Part of a small language model's weights.
Size: width 512, MLP 2048 SwiGLU.
Each number is 128 + 24 x the weight over the matrix's rms, rounded and kept within 0 to 255. Layers, rows and columns count from 0.

# layer 4 MLP down (transposed), 2048x512, rms 0.0693, rows 1718-1735, columns 0-127
[[167  94 131 111 127 122 135 116 116 123 115 184 134 154 106 138 155 137 141 131  89 124  85 123 111 149 103 129 124 103 118 125 116 107 117 110 104 184 120 120 110 133 125 167 100 138 132 121 143  86 118 138 141  97 122 155 187 151 162 159 123 156 163 141  94 114 130 138 122 157 153 143 120 113 114 131 144 123 107 164 124 115 146 122 151 145 129 150 132  93 122 148 102 145 128 129  79 160 111 123 122 149 154 123 144 111 133 139 132 169 156 131 116  77 170 109 108 137  87 137 125 105 155 112 122 118 106 110]
 [134 121 124 136 119 127 132 179 113 120 157 178 143 119 121 190 150 156 139 117 153 147 148 156 131 133 114 100 106 149 190 120 134 136  90 139 107 130 135 139 126 128 141 101 164 118  98 148 142 102 131 116  91 174 105 119 135  85 118 120 148 130 102 149 161 131 157 105 147 156 130 135 170 143 130 123 118  84 108 154 191 169 155 109 135 122 172 160 113 122  98 174  91 119 106 111 152  88 110 156 140 125 144 110 133 116 120 131 138 188  64 135 155 130 123 105 113 104 116 124 129 130 135 160 101 104 129 130]
 [127 154 113 110 102 145  91 159 115 157  94 131 139 128 120 129  98 140 119 141 104 157  98 116  81 168 149 157 116 121 160 103 119  92 142 131 143 118  85 121 161  98 143  92 116 130 130 154 131 122 124 125 108 143 141 138 147 148 105 128 135  55 135 122 140 157 175 155 133 116 140 109 155 109 102 132  81 139 118 105 162 171 148 114 115 141 163 111 136 113 120 126 164 136  88 112 130  90  71 144 161 124 115 118  98 138 108 158 115 128 148 151 139 135 146 136 127 147 163 140 118  93  99  99 146 130 134 138]
 [115  96 144  99 119  85 122 120 112 104 126 130 139  88 115 139 128  92 125 122 169 102 162 112 152 153 139 124 128 138 129 123 105 106  74 156 124 104 115 125 109 136 130 111 134 118 152 148 107 165  83 146 141 121 160  97 150 137 113 119 115 151 182 123 166 133 123 166 133 107 139 126 157 124 139 139 141 156 140 100 106 130 116 143 143 116 111 164 168  80 181 123 117 110 161 129 135 143 101 188 213 131 153 118 128 105 104 141  81 140 156 107 146 160  99 107 127 109 115 128  99 113 161 117 114 155 117 166]
 [ 91 130  88 130 122 141  60 130 143 126 150 139 126 130 125 180 123 126 139 121 110  97 104  74 117 115  83 119  68  96 135 173 141 120 102 111 119 101 131  80 101 161 150 122 132 147 116  96 139 119 131 139 140 116 126 124 153 121 123  85 161 117 162  92 108  83 154 128 183 117 120 169 118 156 128 147 175 131 133 107 123 148 130 105  67 114 165 119 134 124 132 112 111 157 135 154 130 125 145 135 133 160 110 135 131 156 133 120 112 142 149 106 171  94 124 126 101 141 115 113 118 134 154 148 123 108 135 102]
 [116 142 130 147  82 158 127 102 152 124 132 141 134 127 130 135  94 129 173  94 149 103 120 104  86 118 151 131 150 122 119 143 138  92 134 121 141 132 107 162 122 120 104 130 104 174 135  90 147 161 112 102 146 142  85 143 133 146 119 138 108 102 142 141 160 121 128  95 117  90 129 149 102 109 108 155 137 159 105 143 101 155 165 135  90 133 105 166 129 118 105 137 160 133 122 117 116 142 156 124 166  90  94 123 127 121 159 141 105 147 173 104 112 144 132 139 185 148 116 133 126 120 140 159 152 119 134 151]
 [159 127 136 148 166 109 124 109 109 151 145 166 160  94 109  97 171 148 111 119 109 145 121 109 137 149 130 168 155 133 122 151 171 131  99 143 113 154 106 110  66 101 133 135 150 109 135 113 131 163 159 162 103  86 155  94 132 148 144 107 117 143 124 147 113 151 134 147 134 130 119 132  95 134 111 123 120  97 128 134 145 104 103 144 136 142 115 130 141 116 107 166 107  90 130 146 134 146 107 106 150 181 184 172 102 122 148 107 154 100 131 127 177 141 109 137 152 123 124 149 108 112 110 155 140 214 160 118]
 [149 185 121 134 151 113 135 104 131 146 108 117 108  99 146  90 159  99 146 155 165 112 137  90 164 136 177 152 170 156 147 176 122 112 114 120 119 158  97 163 121 122 142 123  94 115 160 110 132 132 120 146 183 105 140 137 167 125  91 159 150 162 111  76 145 128 110 105 159 132 153 148 130 150 146 106 140 128 112 136 122 102 123 121 100 129 125 142 119 137 125  95 113 105 155 126  86 151 120 141 119 120  93 150 126 126 136 111 127 151 156 137 109 156 163 107 135 118 129 121 118 167 147 120 136 139 140 129]
 [134 142 147  98 134 123  89 101 148 124 141 111 125 118 149 155 140 124 154 108 126 171 135 136 143 169  91 119 137 110 150 120 110 128  98 125 137 170  96 105 153 124 113 158 150 117 140 111 153 104 119 106 138 164  93  75  96 108 137 131 111 152 112 134 158 140 111 132 157 112 128 105 102 143  77 124 120 168 102 186 131 122 121 123 107 138  94 120 145  87 168 124 102  93  91 112 133 140 134 107  78 165 166 127 155 174 145 113 140 140 143  80 142 104 106 116 131 112 149 143  96 139  91 135 118  99 118 143]
 [148 134 114 132 103 137 108 112 118 135 139 114 143 155 108 129 147 128 128 131 151 133 111 132 160 103 155 151 122 147 154 153 138 132 139 124 158 148 150 122 125 124 152 119 118 115 128 135 131 157 121 133 157 107 192 188 113 122  84 112 126 162 118  98 154 147 133 139 133 150 104  84 152 121 129 127 138 184 110 107  95 132 146 169 118  92 134 151 120 121 135 114 113 131 142 125 158 135 117 129 112 143 109 137 123 183 129  84  94 143 116 154 118 133 124 106 146 147 111 143 149 165 156 151 149 105 116 141]
 [139 111 119 182 114 119 146 178  98 125 120 141 134 117 148 135 156 100 124 159 131 148 156 150 144 126 118 163  82 166 119 139 118 143 123 180 131 118 136 100 142  78 148 175 148 136 101 156 118 106 119 135 133  96 142 130 147 135 136 124 131  90 146 108 111  94 102 120 131 118 145 142 156 136 109 121 142 119 127 138 149 150  98  94 138 125 112 124 107 143 100 132 106 114 114  88 122 107 135 114 127 143 167 120 141 127 126 125 138 139 151 132  94  99 128 116 160 133  53 136 107 150 142 117 134  74 135 121]
 [ 98 124 145 118 104 157 140 123 138 112 145  96 112 116 157 112 137 140 145 137 127 134 166 155  94 125 145 129 113 146 104 114 127 144 128 139 174 150 117 142 143 128 159 149 138 138 178 124 165 116 126 142  88 129 127 128 110 102 141 144 121 111 122 116 121  98 137 161 129 118 148 125 119 113 151 140 106 149 194 119 124 145 119 110 154 156 122  90 125 130 118 131 141 133  77 132 106  73 135 129 105 104 163 119 115 101 161  97 112 142 182 159  91 141 103 130 136 111  91 136 134 159 162 123 157 133 123 114]
 [163 101 102 175 100 128 155 136 122 127 136 132 115 110 126 139 113 127 101 126 123 127 139 119 143 148  90 137 138 172  93  81 117 167 159 133 139 170 108 124  97 132 133 171  72  97 138 119 145 141 168  86 124 169  89 139 131  97 153 131 136 107 119 173 104 106 138 134 119 163  75 140 102 134 129 156 124  57 163 145 129 100  79 118 150 102 113 122 109 112 119 122 109 116 154 129 139 144 117 148 117 125 120 115 133 108 105 141 153 119  96 159  88 134 115 135  84 105 101 110 144 119 118 124 120  84 106 108]
 [121 190  95 175 149 154 119 113 134 129  85 140 102  98 139 113 103  95 141 111 137 142  96  97 133 151 121 126 131 104 146 124 120 121 118 122 119 144 140 141 148 100 124 108 151  99  68 110 107 143 143  95 106 116 145 109 122 156 117 115 170 177 142 110 152 125 149 108 138  85 143  98 110 118 130 132 123 123 121 161 133 135 139  92 143 121 180 155 126 159 142 122 114 154 121 159 127 183  97 106 134 120 173 149 109 155 101 119 162 124 130 125 146 102 172 143 164  95 140 111 129 129 136  90 116 119 158 137]
 [121 100 116 131 113 110 145  89 133 159 111 124 160 118 125 135 170 104 140  96 121 140 124 155 114 141  93 104  86 143 115 177 108 131 121 175 128 104 136 112 134 173 124 107 104 125 120 136 132 127 118 136 108 126 119 141  73  76 113 128 122 110 134  99  99 175 143 139 108 146 131 138 105 153 150  90 142 144 152 136 108 109 103 112 110 145 140 134 122 144 165 114 145 160 100 137 132 111 105 128 104 112 106 163 147 157 136 106 171 152 128 138 132 114 138  85 121 136 118 109 105 106 151  97 145 166  97  81]
 [106 147 116 131 131 119 129 173 117 113 119 106 158 116 152  97 166 117 152 113 182 144 134 118 201 107 136 107 119 147 126 126 132 102 149 124 150 135 165 166 138 157 155 116 150 108 147 136  94  89 106 129  52 149 119  76 138 122 102 141 152 151 149 109 168 122 154 152 140 134 122  99  84 119 103 146 150 124 117 132 116 116 119  65 123 111 180 130 148  88 121 132 155 125 131 124 134 164 110 116 141 123  87 129 139  95 147 124  76 147 134 122 147 160 116  86 119 156 153 115 127 108 138 136 132 120 102  95]
 [160 145 139 146 142 140 112  71 133  95 137 124 124 123 128 104  94 103 145 145 129 193 126  86 131 124 102 135 137 130  91 160 142  93 134 133 123 110 119 135 145 128 114 125 142 138 142  99 122 129 146 120 141 151 184 163 142 127  97 134 132 125 154 138 132 107 102 150 125 126  83 140 150 129 110  84 130 145 154 155 130 158  84 101  95 112 129 117 115 112 132  94 141 182 159 121 140 128 139 141 138 131 134 110 161  91 119 152 141 104  95 136  99 131 156 105 156 161 129 152 152 103 176 190  76 100 137  90]
 [138 123  75 165 127 143 142 103 145 123 144 149 139 110 123 136 140 136 101 108 115 161 129 136 165 169 117 113 110 138 114 116 120 103 127 145 114  98 144 144 142 131 145  96 146 111 123 125 132 126  96 177 171 170 146 169 116  95 124 177 102  85 107 135 154 129 124 131 102 148 134 148 112 109 122  96 113 122 149 102 152 105 162 131 147 130 136  99  90 111 104 124 144 150 117 179 156  78  90 107 116 101 140 149 109 136 150 155 121 104 142 157 131 117 139 125 125 118 148 115 105 169 119 128 109 123  90 118]]
# layer 4 MLP gate, 2048x512, rms 0.0512, rows 1719-1736, columns 0-127
[[146 107 100 164 102 141  76 156 114 126 171 120 149 144 119 134 139 130 151 102 150 100  71  73 117 139 126 186 216  91 145  92 130 125 131 173 154 105 128 184 114 164  90  87 116 112 153 156 116 126 129 120 117 115 146 140 152 128 106 147 113  81 106 158 130 119 137 132 116 155 119 149 148 116 124 109  87 145  97 143 109 143 151 168 121 111 103 128 199 119 138 102 119 121  98 130 106 132 120 146 105 106 194 105 108 143 137 126 109 134 124 133 109 176 139 102 106 148 117 134 120 157 136 121 159 124  95 146]
 [147 145 167 149 113 113 138  97 144 151 100 152 144 148  90 117 115 147 111 105 136 135 147 104 108 119 173 122 125 141 101 139 156 107 116 131 175 167 125 109 153 137 101 118 133 103 136  85  92  86 129 146 131 131 137 125 122 111 128 121 120 111 129 145 129 131 140 107 149 152 118 109 141 126 165 174 143 153 166  98 131 152 125 141 165 142 187  94 147 112 137 147 131 137 149 130 115 135 146 119 120 119  99 149 107 104 104 121 140 122 112 132 117 133 132 165 144 117 153 167 114 134 131 146 149 148 125 121]
 [120 145 160  73 119 131 135 130 120  83  76 114 128 152 108 134 167 141 160 118 137 128 129 144 145 137 151 162 124 101 153 147 146 101  89 108 138 125 114 114  63 126 132 128 138 139 149 150 107  35 159 127 156 119 163 113 137 133 128 120  78  89 121 147 163 104 156 146 177 119  84 124 146 140 129 130 119 128  87 102 124  93 148 105  82 189 174 139 108 133 135 142 100 173 118 110 171 122 108 163 135 105 138 133 120 140 116 149 125 116  68 142 177 139 111 118 106 109 146 134 111 124  58 104 140  97  96 127]
 [125 109  89 130 140  93 126 125 125 122 162 114 141 114 112 115 138 138 151 143 116 132 103 116 109 166 138 154 139 151  99 144 127 147  98 108 128 102 114 125 131 154 127 125 124 140 129 139 122 120 138 128 152 159 142 141 102 119 161 148 167 123 121 100 123  88 133 126 142  96  92 124  95 108 133 102 154 109 154 122 156 127 129 151 112 146 124 137 142 177 133 109  82 139 131 133 108 153 131 132  91 156  88 162 104 112 126  99 144 124  64 120 138  91 127 127  98 106 119 111  99 128 164  81 134 129 157  91]
 [134 105 142 133 187 149 150 179  93 125 128 169 141 153 131 148 125 101 149 125 104 108 137 143 110 120 164 143 105  74 120 136  69  91 128 161 167 118 144 146 135  94 161 152 140 122 126 162 130 151 150 121 131 168 148 109 116  98 168 104 119 123  95 127 125 114 130 107 127 132 123 117 182 120  93 103 158  72 122 153 146 109  90 136 130  82 167 157 128 111 147 133 114 127  98 149 127  83 117 133 166  91 160 131 134 170 149 177 123 127 113 161 129 104 151 112 165 132 151 105 127 137 101  90 110 125 150 122]
 [160 102 134  97 147  94 122 148  85 203 141 138 131 125 119 159 135 159 139 125 120 101 127 106  34 137 113 112 131 115  87 113 148 141 141 165 129 110 124  84 120 138  93 175 189  71 152 106 134  91 116 118 168 108  96 109 118 121 120 149 148 145 100 123 139 134 129 189 187 158 167 123 120 122 130 141 100 175 130 133 123 143 146  81 124 120 130 103 154 120 131 106 136 125  85 121 126 148 117 144  78 147 119 103 117  73 105 121  92  94  75  93 102 141 116 114 172 130 134 114 121 101  54 135 122 177 175 121]
 [146 135 143  76 136 166  87  91 136  77 137 115 129 124 150 140 116 142 125 147 119 117 129 136 110 101 150 122 142 146 102  66 135 106  84 170  98 114 127 140 141 153 155 196 174 131 139 119 118 128 146 131 146 103 152 107 117  95 126 102 107 152 139 158 104 138  82 118 131  99 114  93 157 168 111 175 120 140 112 101 125 138 139 140 121 136 172 127 152 107 130 115 147 151 133 119 107  82 139 112 129  66  96 123 124  95 164 133 144 175 178 126 189 158 128  79 118 114 123 139 100  91 124 145  64 144 162 164]
 [133  95 127 126 104 150 108 141 101  90 133 150 103 131 156 123 135 108 194 156 176  72 141 132 101 138 117 116 133 111 121 140 117  75 131 108 152  98 124 154 126 167 128 116 156  99 157 132  87 124 154 130 120 178 122 169 117 147 112 150 150 155  99 171 120 115 176 119  88  91 101  91 148 141 150 102 133 208 140 135 115 158 132 124 183  95 126 107 125 120 140 110 114 167 100  86 105 116  95 157 128 139 144 142  96 120 137  89 185 130 117 118 108 160 100 110 117 144 156 124 144 132 124  74 134 126 149 117]
 [131 129 108 143 125 160 124 111 129 103 130 180 138 150 139 143 121 109 118 165 126 150 110 107 108 125 119 121 200 124  96 147 167 109  90 126 150 102 158 156 165 145 117 157 113 113 130 103 137 101 141 158 109 103 103 160 121 125 147 122 125 154 158 118 110 141 120 152 115 165 108 120 161 161 124  99 122 124 129 131 136 126 114 122 136 107 106 118 104 158 108 130 158 152  76 134 126 113 154 140 140 149 128  92 135 136 132 122  94 119 113 139 106 120 132 139  92 121 102 148 114 128 116 120 117 146 129 125]
 [113 168 115 140 146  87 127 137 151 122  92 114  70 128 120 180 138 143 131 140  93 136 135 124 133 147 108 127 157 151 114 140 124 126 150 132 120 133 112 122  91 147 166 137 160 163 114 114 147 141 146 124 102 112 102  69 149 113 124 121 154 122 173 124 153 154 160 166 129 106 110 142 101 136 129  92  84 149 114 136 116 167  97 144 123 121 147 128 136 135 106 176 207 111 110 152 125  75 151 161 136 112 106  91 117 146 170 141  86 120 128 122 127 146 138 144 142 154  88 142 138 141 120 139 136  99 121 136]
 [134 114  75 167 105 120  84 136 155 108 131 150 142 174  98  95  90 173 135 121 131 157 153 183 113 140 141 133 148 119 152 158 145 164 115 116 121 117 126 135 156 103 158 125 149 111 110 129 141 156 145 119  91 167 147 104  99 114 109 130 105 110 128 112  72 145 144 127 129 134 146 105 118 113 109 134 164 106 113 116 123 162 142 139 163 137  92 166 119 125 117 177 153  88  88 133 120 139 177 166 128 122 122 114  78 136 167 101 139 123  98 117 125 145 104 123 118 161 122 119 112 151 129 162 134 166 142 129]
 [173 153 157 149 148 164 139 103 126 154 135 154 115 149 123 148 129 131 160 111 124 102 143 127 141 153 116 156 134 133 147 157 149 112  87  84 156  85  96 126 128 106 127 131 160 115 125 145 133 164 139  86 131 139 150 136 149 132 141 149 115  98 149 102 128 128 102 120 122 121 178  99 117 114 148 146 104 106 156 148 138 158 130 133 125 164 140 138 148 113 119 134 106 164 153 148 121 147 185  98 129  95 107 148 133 108 134 103 129 104 128 125 118 125 125 113 108 134 135 112 131 146 157 136 124 124 113  84]
 [162 131 142 113 153 135  86 142  96 129 113 118 152 131 160 143 118 153 141 115 126 129 154 107 120  98 161 118  79 103 150 113 149 138 119 105  99 130 134 165 114 114 131 150 124 112 122  76 147 138 152 124 107 167 124 152 122 165 138 111 121 127 128 122 111  90 182 132 129  95 123 141 129  88 121 120 127  66  72 135 138 133 135 150 140 154 144 155 153 141 146 114 103 201 106 109 124 129 105 106 139 104 146 151  88  80 123 113 138 125 133 122 121  97 113 124 109 121 102 123 116 161 126 173 136 141 128 126]
 [137 145 163 158  94 149 141 126 113 105 114 111 119 125 164 135  68 115 141 179 118  79 145 139 128 117 123 150 121 129 113 113 147 116 139 106 118 157 139 115 151 119 106 155  94 110 138 116 105 113 143 108 125 114 107 134 140 121 150 128 161 121 120  78 155 136 164 117 163 125 103 150 117 161 124 140 106 148 122 166 132 171 171 107 126 156 111 137 105 115 129 102 119 134 104  80  78 145 110 142 155 139 147 126 117 140 117 153 139 138 130  85 137 121 135 150 133 144 121 137  88 116 122 110 116 110 115 128]
 [149 111 202 123 145 126 137 120 122  65 125 146 139  59 147 109 137 112 118  66 114  87 101 121 128 133 161 127  98 171 147 148  78 146 105 110 116 138 134 141 156 167 126 120 128 123  95 173 155 112 135 121  95 150 121  99 155 110 111 116 104 144 152 131 175 155 118 143 138 155 138 144 121 131 167 161 167 114 139 137  97 151 137 136 165 133 186 125 116  88 116 164 116 140 108 180 103 126 149 150 157 181 100 185 134  94 139 134 109  99 150 141 141 160  71 175 112 147 105 111 148 147 106 106 122 134 134  92]
 [146 100  89  91 112 143 120 169 129 155 135 168 131 162 122 134 140 159 167 133 128 140 131 119  99 158 122 162 135 148 163 149 148 156 146 122 101 129 128 129 101 101 163 110 110 112 137 103 103 114 151 133 131 142 114 132  82 112 131 113  83 156 162 106 127  98  95 140 108 112 153 170 138 119  85 134  94  70 140 127 141  94 133 141 129 154 142 110 105 143 126 125 146 122  78 151 147 121  73 100 129 117 121 126  95 159 104 110 181  99 179 164 142 142  98 131 125 123  88 119  72 180  79 155 132 147 103 146]
 [125 101 137 126 148 111  83 137 111 129 124 151 107 142 158 139 119 140 132 121 138 129 149 156 164 119 105 101 115 142 141 116  67 164  82 140 112 105 114 129 121 112 135 124 102 144 169  91 104 119 106  83  55 119 156 154 115 101  86 121 131 143 142 124  96 121 109 179 128 140 157 118  90 130 134 127 131 104  94 122 152 112  83 133 122 142 125 144 164 187 121 127 108 120 146 115  99 154 146  87 138 145 164 143 169 123 113 143 143 177 121 146 118 165 138 158 143 111 115 149 142 123 175 161 135 134 129 113]
 [130 135 146 130 129 129 151 124 114 138 122 163 105 100 114 132  99 116 180 111 150  98 157 115 143 160 161  49 133 129 134 106 107 124 121  88 102 115 176 115  71 155  83  98 126 131 109  83 143 113 147 119  92 144 107 139 124 118 113 112 113 107 130 144 122 134 138 116 160 131 108 126 121 148 128 142 140 166 118 107 152 184 140 117 122 176 160 127 169  99 127 142 126 147 138 143 151 140 132 133 108 137 159 139 134 175 123 161 124 129 145 146 114 150  99 119 141 146 145 202 137 166 126  86 114 118  92 134]]
# layer 4 MLP up, 2048x512, rms 0.0527, rows 1719-1736, columns 0-127
[[125 161 163 125 145 166 111 103 147 130 132 104 105 159  99 137  66 154 167 118  84 153 130 177 124 124 164 131 114 111  90 120 136 162 118 124 164 151 131 144 149 131 111 147 106 106 135  95 151 115 123 125 110 156 149 134 128 128 161 188  98 127 162 112 104 158 143 163 114 147 113 132 108 117 154 121 153 162 159 123 102  69  96 117 104 143 120 139 166 147 137 101 140 127 127 151 151 127 135 149 100 109  96 197 135 101  97 131  92 103 131 163 148 126 117 165 148 107 125 145  81 157 132 149  72 100 114 113]
 [114 150  92 133 129 173 118 175 127 114 140 122 143 139 122 106 157 137 103 155 102 146 156 137 134 139 132 110 129 135 122 155 128 126 105  67 126 119 115  94 163  96 171 101 188 123 163 122 155 166 128 111  85 132  97 182 140 107 126 157  91 119 130 114 137 139 137 167 121  93 137  99 100  99  99 129 110 132 101 117 135 119 152 130 133 110  88 193 126 156 116 136 105 146 198 122  96 134 130 139 124 132 159 174 127 146 123 132 174  93 143 105 124  82 123 152 129 146 132 137 150 139 130 132 105 106 128 148]
 [ 91 133 134 102 100 104 105 149 107  96 137 103  88 116 162 128 145 126 117 102 156  99 141 112 109 136 113 143 150 168 123 154 125  92 135 144 107 130 111 137  79 153 137 109 113 138  86 136 100 123 122 130  74 138 118 110 118 183 124 121 130 131 110 113 155 150 151 100 133 161 170 113 113 147 139 107 143  85 121 142 162 126 119 124 141  87 112  93 160 128 163  92 115  99 139  85 136 136 160 129 102 125 123 127 168 116 102 164 166 145 131 127 114  93 157 126  98 109 157 123 143 126 113 133 124 160 123 122]
 [140 155 154 163 104 171 143 128 126 124 177 136 135 121 108 121 149 140  89  77 103 130 146 112 100 136 139 122 136 143 113 113 122  84 124 103 140 155 139 168 123 120 107 168 117  70 135 131 134  94 146 133 121 129 103 112 114 141 135 140 158 131 166 112 130 130 135 131 122  99 135 115 100 156 130  84  95 107 136 141 116 145 123 102 111 112 104 128 141 179 149 120 109 149 137 153  92 164  99 133 108  87 122 168 118 144 134 134 103 123 132 132  89 144 110 113 133 126 110  89  96 103 102  92  97  77 107 134]
 [143  94 159 127 101  86 106 173 105 122 126 168 114 163 116  94 120 144  95 127 119 126  65  91 148 141 136 108 108 135 124 175 142 125 135  86 124 102 150 164 135 167 125  97 146 149 120 120 139 115 113 143 148 133 105 137 126 156 147 126 151 109 164 122 187 118 136 131 123 175 123  95 108  93 120  63 107 133 151 119 116 169 132 132 138 144 126 146 112 165 134 115 179 142 130 108 132 136 120 134 127 147 138 133  96 152 168 139 109 169 158 107  96 166 146 124 134 132 121  88 103  89 126  78 134 139 111 152]
 [191 106 127 109 159 123 148 130 176 171 134 103 143 117 174 179 160 146 127 145 147 107 149 145 100 125 115 128 158 115  91 116 123 139 155 143  96 162 123 203  67 117 144 102 128 155 123  78 142 102 121 129 129  81  83 136 111 127 140 139 130 137 114 112 183 121 148 111 123 129 114 101  80 112 107 172 120 121 128 103 167 160 121 128 174 138 109  92 129 105 152 125 102  93 135 102 141 129 139  98 120 122 146  86 148 109 182 101 132 103 119  99 150 137 110 145 153 151 130 126 137  76  92 105 126 178 142 120]
 [127 161 169 103 145  97 130 166 112 127  85 138 119 169 115 133 138  82 121 127 147 162 100 128 135 132 115 133 147 121 144  76 167 125 120  98 128 155 133 140 114 123 124 101 158 170 142 154 111 119 119 172 134 106 105 153 155 126 106 139 127 158 107  95 143 105  90 128 154 139 184 125 110 109 148 102 150 144 146 135 160 153 105 152 177 145 104 108 148 138 158 128 136 143  73 127 159 100 145 143 126 136 162 159 113 118 116 152 124 106 112 138  91 189 100 138 143 137 141 117 149 158 150 129 101 123 127 120]
 [151 112 146 131 114 132 146  95 124 183 146 116 163 123 138 140 104 145  95 144 109 162 114 113 138 162 113 107 120 136 137 128 126 158 118 152 158 140 157  99 107 106 107 126 121 126  93 109 155 129 112 117 123  92 121  98 117 108 118 144 105 132 138 118 138 135  98 129 160 114 132 118 120 134 121 126 126 131 116 139 162 124 117  62 106 124 101 153 125 124 150 142  88 113 122 120 165 160 158 133  80 133 122 115 186 147 110 146 109 121 127 153 152 120 160 147 116 112 130 143 145 129 137 129 125  86 145 131]
 [ 95 112  97 120 123 150  95 123 142 121 164 126 116 149 132  74 138 126 134 127 116 167 115 147 172 141 117 112 158 140 156 109 147 146  91 101 135 145 101 109 128 120 108  97 136 132 129 130 183 121 100 152 103  97  74  89 106 111 125 124 107 116 160 108 104 105 100 106 124  87  96 130 137 121 145 148 124 122 105 120 159 117 130  79 116 129  96 123 162 107  94 102 170 128 141 126 122 148 139 129 104 161 153 108 111 169  79 154 148 158 136 132 120 123  89 106 110 116 121 133 112 131 150 115 128 120 147 110]
 [142 112 121 153 133 120 123 101 141 126 137 142 148 113  97 116 111 124 113  90 143 142 106  71 157 157 157 118 122 109 159 129 114 121 147 129 153 132 124 152 122 159 152  93 144 138 103 107 143 135 130 123 126 120 135  85 113  95 112 158 121 116 115 137 136 139 126 112 121 116 115 128 101 120 158 134  92 111 137 165  98 115 145 157  91  94 171 146 116 150  94 184 147 114 165 150 135 113 106 140 125 129 138 144 113 156 150 141 146 157  81 139 121 138 128 154 143 111 152 121 116 123 134 129 105 113 148 103]
 [ 99 101 115 114 117 128 154 117  84 150 118 140 124 124 130 157 149 123 120 146  99  91 138 132 146 107 143 145 107 159 140 139 133  86 159 144  77 129 104 101 153 130 145 108  90 175 160 101 151 134  87 157 122 107 114 128 102 116 147 137 103 116 113 131 139 124 114 103  84 105 104 103 171 157 148 102  91 145 148 124 119 102 100 164 126 116 138 109 146  90 137 118  86 148 133 112  94 101  97 125 125 127 145 156 125 165 128 126 164 118 132 172 122 151 146  82 171  87 147 123 137 138 129 118  94 142 117 120]
 [ 90 124  86 131 153  83 131 177 168 145  88  97 118 124 142 133 121 124  93 134 129 145 110 126  79  95 102 104 160 118 128 134 168 152 165 110 136 144 133 100 135 129 124 121 147 150 124  83 109 118 106 163 132  89 114  84 129 165  66 119 119 145 114 135 122 134 129  93 123 122 107 170 148 118 148  87 119 114 128 130 146  94  95 152 168 112 113 147 137 171 104 190 114 119  93 120 153  87 131 113 149 115 152 117 119 124 129 171 153  86 153 101 160 125 158  88 140 129  98  87 125 160 115 164 171 101 134 181]
 [124 121  99 113 118 150 137  83 100 124 128  94 118  91 137  94 132 135 155 115 129 136  92 104 130 127 148 138 136 135 130 172 116 158 155 140 143 126 166 107 161 148 109 114  98 138 120 145 120 109 143 113 112 144  87 113 130 132 153 135 108 156 151 106 133  98 104 126 125 141 137 120 157 123 120 119 101 148 130 139 115 148 136 132 149  74  97 118 116 139 146 127 179 136 111 138 115  67 124 114 163 168 115 127 168 159 132  79 175 104 142  98  99 153 109 154 189 117 122 104 115 112 104 134 113 166 122 134]
 [113 162 108 124 141 159  99 146 141 132 116 134 121 149 107 156 124 133 127 157 111 156 108 117 136 158 140 141  94 133 154 143 127  91 155 156  95 155 126 148 143 149 126 109 146 115 100 137 133 119 102 103 126 147  99 133 143 138 124 131 114 149 137 161 111 111 122 144 118 108 116 181  92 166 129 140 132 134 136 125 133 123 107 129 107 124 108 107 102 102 105 137 127 143 113 106 165 123 118 122 136 149 120  89 102 134 104 134 112 143 158 111 138 120 126 145 124 162 109 128 102 105 101 147 108 115 144 112]
 [163 150 112 147 112 131 172 190 139  91 158 124 131 127 108  85 103 130 145 158  98 140 128 121 105 178 122 106  87 145 140 107 114 123 133 115 171  93 156 125 122 195 122 154 144  73 111 147 108 128 140 125 134 148 155 118 150 142 167 119  96 144 182 152  94 135 153 147  96 124 116 103 114  93 146 142  99 142 115 118 124 152 155 115 151 145 179 141 161 121 165 143 115 115  93 140 137 129 162 149 113 147 111 122 159 139 159 101 126 139 118 123 172 106 136 116  82 129 118 102 163 121 110  70 123 129 164 104]
 [128 145 168  99 113 164 123 137 122  97 123 107 147 128 118 147 112  91 131 126 167 106 100 148 117 113 143 137  73 132 115 190 131 119 145 169 127 101 142 104 142  95 199 112 150 144 151 124 143 115 112 134 150 121 124 151 134 150  96 129 117 114 157 156 119 141 111  89 132  96 136 136 189 137 153 121 130  95  87 134 131 135 106 151 130 116 113 168 136 135 103 157 140  89 148 128 152 129 168 133 113 123 109 128 125 111 111 126 129 159 113 126  99 127 116 125 117 167 110 137  84 134 134 167 156 142  90 134]
 [ 91 137 124 118 119 148 137 138 135  74  99 113 127 135 148 144 100 120 116  78 134 122 149 125 116 143 142 132 108 153 137 106 109 107 115 111 101 105 155 119 118 159 164 142 134 125 136 127 113 101 141 107 156 113  87 110 133 138 113 101 131 113 110 130 101  99 124 112  99 142 110 112  91 138 132 156  77 104  81 120 136 115 135 138  97 124 171 138 132 127 132 124 155  78 173 157 117 115  94 148 119 122 135 154  92 123 112 159 136 129 136  85 123 113 143 109 146 122 185 156 130 119 105 138  90 131 131 117]
 [152  81 172 127 104 181 146 127 126 108 128 112 134 110 134 117 111 136  85 155  72 112 130 156 121 106 122 119 148 108  92 111 151 144 150 135 130 105 124 154 134 122  85 135 120 132 148 138 158 133 129 135 160  90 122 105 169 107 147 152  51  60 131 150 137 132 125 147 107 149 126 124 100  89 141 115  94 118 147 141 128  90 125 162 169 146 100 124 151 145 146 157 139 122 130 117 155 140 107  93 113  74 117 166 104 162 141 155 166 191 132 160 101  98 161 127 119 108 141 109  88  98 126 125 120 161 117 142]]